config.toml
n_layer = 12
d_model = 256
n_head = 4
n_kv_head = 2
head_dim = 64
d_mlp = 512
vocab_size = 1291
activation = "swiglu"
norm = "rmsnorm"
norm_place = "pre"
norm_eps = 1e-06
positions = "learned+rope"
rope_base = 10000.0
rope_fraction = 1.0
qk_norm = true
attn_scale = 0.125
bias = "none"
tie_embeddings = false
parallel_block = false
extras = ["capped logits"]
init = "trunc"
init_std_qkv = 0.043
init_std_o = 0.0
init_std_up = 0.043
init_std_down = 0.0
optimizer = "muon_variant"
lr = 0.00895
beta1 = 0.95
weight_decay = 0.013
lr_head = 0.00402
warmup_steps = 73
schedule = "wsd"
decay_fraction = 0.742
decay_shape = "linear"
final_lr_fraction = 0.05
batch_tokens = 16384
seq_len = 1024
doc_mask = false
train_tokens = 248400000
steps = 15162
dataset = "wikipedia_en"
Each number is 128 + 24 x the weight over its row's rms, rounded and kept within 0 to 255. Layers, rows and columns count from 0. Numbers have three digits each. The size before them is the row's rms in percent of the matrix's.

# up: layer 9 MLP up, 512x256, rms 0.194, rows 493-511, columns 128-191
# down: layer 9 MLP down (transposed), 512x256, rms 0.0938, rows 493-511, columns 128-191
# gate: layer 9 MLP gate, 512x256, rms 0.177, rows 494-511, columns 128-191
up493 106:129157108135121151141123112212179136131137120150130114118133131122132090161130146109100130117112082084149147161126126135143169097159128149132136133123134150152125142150160119118132161150125089
down493 095:141133088118129143136152170109133149120142111155152098149141106118146108170113081163123123105152129101119172133124121132129109152117101156102141101113125099172137125112104140142111108101111114
gate494 094:166103148123175123123089128143144119098132105122106152154106088105161076123171102124163109160116071129149114158159064167117105120130128079123068134164160144153149103127112144124126108120166147
up494 095:110102129151142111120123115108119138129099158113160121109129060119145142124149117156136092145103083138162123137133113086096121088130167133119131103142113116135101118099125128144127108132124146
down494 102:111089153161112131086114134122121117114095124124126133100151159141130095124161133116139140123130122146127151133159114141131125112150133122118148202160109125117118142109130096115143109119100139
gate495 093:142139148110159137130125119106112125161171140106103164132120120122089156145140148112114154114154088074138118086110095143108110123076156136112120106126135098107125138142109117166156133150115107
up495 098:114134123133087103088154131094142125146111150175141133138070113109113101114112104109106125122151098130082072144138094125125121148082121126134138150118112157133104095109080121132137148170140117
down495 097:117121146157131105159145111137122109083141133143106168153146151133108118119140137119094122107134126115120144105121135182182121138101126096155137122117094096123098129096125191156167099088118148
gate496 100:158150118170121135109133107112165110147111131123142115118146128140135170136136100154114150110103111131110106176143146131096135130121170127133147098191174127149150089171137117173143130121133182
up496 099:070142101143139089131096122058119114099146149161117079121116097110171092140090152139148119137112129182120151157122115169106117148089120092103106099133102116097149153130170156144111150155127156
down496 100:138153155113103136084163085103165135135113128183120131146123139146152123108130125163116108139155140157109114160111169158135113122172136133100112100174125098118109112119149067104137164127104100
gate497 107:085117113126139145173127113088130166137107143125133117105173144093066139144134129165111149120168122126152126171098089120130154080108130105104163148154105104124149127088128143131149071160130098
up497 106:190137105108144114113124154142087156136129139095177156106140163141180135118114119119115149105110088135147150128109122124144195108122127138125156163111125125153142099149142112118144139148112139
down497 103:097118106151121133145109141122124119156117130128090103151162105137142123109099137135136100121139099135146128131121162132097088162133155122153157149160137156112147100121161138160125170180146138
gate498 096:147147137088098111194149104119133097137154125095158074123148120116133142117127101115160133147149156113104094089132156117152107116082152103118133137122117124144122108163128122159164143106082097
up498 099:145122178125131130124155145130156114141143107169153171131097132144141119142087133130094094097137110132097111117112101108110109107137105107104127119103174104120139126145122080143143056080124115
down498 107:124112121095126107123146126109112176107159107113067156145114152128138097099131123129102146113119104145140140176136099122125121149135092172121110144130135182105136161133149095116125110133140085
gate499 106:121141125063141124146098084101075121128104168163141127137115124115119117093116116113106125172117153143181185148140117109128107122128135132075127135140155099177127085112142118121107157165162113
up499 107:095137116116152116154151113080154124117128150126126140128101122115142190159122141110163162170150114169124182129131147096160124134088107137125130128143090108131115148093113123140110139120149102
down499 103:132112144108076131137184108083078092163161123141107158137113130105155127139152116126075157105161144128112118099152117106136144167127091134141110149104127143111129126112124123135127112153140140
gate500 104:134136131109142087118131145076114121117152133130158104132081108080178126133111147114121098128131115180104110125117110157168143095127156174056174146139157112105172103113109097175071106151132117
up500 103:155126167120103125098099110109166181112120129120119113156116112103141094152129129146186109107121119140104181139104143118126109143137120123127114180128136180129105160163129136168117136133139136
down500 100:088125159112103138074094158108130114114123130137140164118129168171122092105111123157074120183082164155156123138154131133100095145123119122141129128079153105156128142108113095135149132126122125
gate501 100:172118152133143115097121096117119145142137120133075078130102136121108120161147132139108126165143171159162129142117104132106128120095122136139102132086146136103130119101115131114128117116163132
up501 101:120170085110166151127132194135146167111151127137123108084133129127121135122143147129136154109121147166137148130131125130124144110100137100112155146124098149141143134103141123079125123134117105
down501 099:070119120129141104105078141127117128100093131120115122120124099140103137127086133152133118150075140135166135121126117124150120130140155098140115128140119100139099118100086166120133089115121130
gate502 091:117093129155123122133107119131149121142100165099119146146102125116169135104135145092136079138146128146132159152121118112151129085088128139104121143098133156127117079105128109112137129155169142
up502 099:121104131127055150109163121103144138135148136141145118100149127129084138150103083117149169139140135153110104138089093138141111179150125184093118112170111078149112156166076119133169133145178141
down502 101:134168155082136131136080141137099147098139131141136166141155147107104169132080114111125113123122134134145152153109112129138131121185139113133127118178116069156169138128110149123147110125161132
gate503 099:095166171123182112102134136131119141144157137159112138147121123129164151152104155098125060144128128125109146143113133158106131135150140113093082124135124102116088143115131147132150111101134169
up503 101:141098133134166173143109136129113122109165144121076136165137142142115146103140148139156091154097147155165103124124098122122102158125111160083151107139167153080123124124153168157066102108102117
down503 099:119120133111118153147115117117107157122131144102158118091105142161108128125117145109118117130158119136098126131089127101107095098103108118133114129157138181115148147132140101187129128140152130
gate504 101:132115127137120098162132123104100074101095139145110117161162154133106092061112120092113118090134149106125135139123137130141136152118137120110122120097150150103108076110116161163131139097100149
up504 097:140116131151134180169139179143131066120119122150113152155098138147155106045098130118141152154082111103112109151109124123086142145102134117086100112114156124122110122098144138117090134119134126
down504 106:121129104105121112164097151111149146118117167126119112136136158131116130070110131156097128151153115191119145127140167103102122134135168142159141132158145082148103078099173152141159102128132127
gate505 101:137131147105108135120117169098185059146130120080142131121144141101143124137125142113116155136144139123112140147145151158129135122158126112133095130090118108132112076134143102131105136113107166
up505 105:150137100114093155107108124146172131116143167112140138120142099104114140149106108196119104119093101168114135084124141101115143141131111132085136117140101100151125140116132127134104176109115139
down505 095:137142122159141103111124088142160107101153145135125144121144136161153123065124149057152141110157115111145168131168129105129115082092096101131132132124124119136136139125114100120150137133166106
gate506 099:123095113121106077151175114139170088118215145132165136118097167117118135091126171125129084070134145122111144099120115137123107082105111140113088106119108174150133119087146141100110115106142120
up506 096:173125123123101153130160135114074133154088125131085150102133103124149166107127109100058133145116134196107122137163125165127122135148121167120138128133138134117143140139109189156152116160167125
down506 105:137137123169119119130106109120098130131134148100121151120083148124129134187133135119123135087137141174121129098091142139127128143143155130102133114103127105112137133140092138119106138118135098
gate507 094:148122157117128130080156114118107130137111083146095121108127104131121095157142151138100123156125132142133109175134134167139078091106156121134155115117150098132148061115163123113153095117137170
up507 099:112110130137103151104142112111141130124144133167119099122106101130143104145097093125090121126098126173147152163111133134159148105127152130143114155114108135160137135134137140109122163138169134
down507 106:151116151134165140132141115146142163141127102137109150168099127147156063126157117131096164139134103126146140168156088132086098143110129138165122095113136123118110111142103135163122090153137137
gate508 098:148136094167097146105099145132101105109104147108137134128137142117177164107103105156139129114137093136131089142140154138137131111186150110110161138148115122125111142143133155143120162146070159
up508 100:111128158121090125130186144122100089095109146141081180133098083127149149117111109082128143154128081119136079099130148151122148135150095128095137161138140153120066123137118098133101150112116153
down508 097:143165150159155087112168107114170083131163115170106104123123146149109096163135129139110125141137135124109125124130111176151079142072101136125160090138136140126128153133189117101113107116098101
gate509 103:118147113118159085133079134145175135136103135165136140126138084159119142121129160141107153156150064127126173157178154126115112124144164153099109105167139116117120148152170081109134141156081146
up509 101:139107156140143151152177144092103135152091147139090086110114188111091113163142129124115126105158131125134146141101187128146107187108133148122137105111094161127113126097111152152181158101122169
down509 099:127131130116148192075119168154126120139087131117175138152122146153123118111121093147196101104163102099146145121123082117133134135108079171144120144173136141165171139139108121105109069130124104
gate510 103:150109173099101131095122130165120156146142117124179159111112135116122150108133134145130058166145123122117098126155143167138098131164154131120133137146107122139141095044103119119130117066134167
up510 109:141158124134146146104122193173121129134131162122173153109120157153123143159114141124156116134151151131157140148142160135101155125104145162162152115153116130151107091153120111112130109153155114
down510 104:115109103138088113062122188136175129078118139145122115126115154112118127096158132105152116122100140068136122154122159150115101089178103128145115114128150123141137123137137129108101154185139139
gate511 101:172153113144144134147123135145188137127111138138131146141074128146142159122136159131157120108099130144102153143133160074127149137106116147143104128106144094147142114114117090107148106071145104
up511 103:132114106140128098154116138141128135143202099089157144117146123103140141123135148119123124150138128175123080120072115183129093133120133142145145082116117137129137122071117134126132147155166135
down511 099:140103131159111101164164117136153177111131119148103094129154132187139112162141133171137108128130100146118131103125185164097108117131159149130166170142141119109157127112125110146137071092160094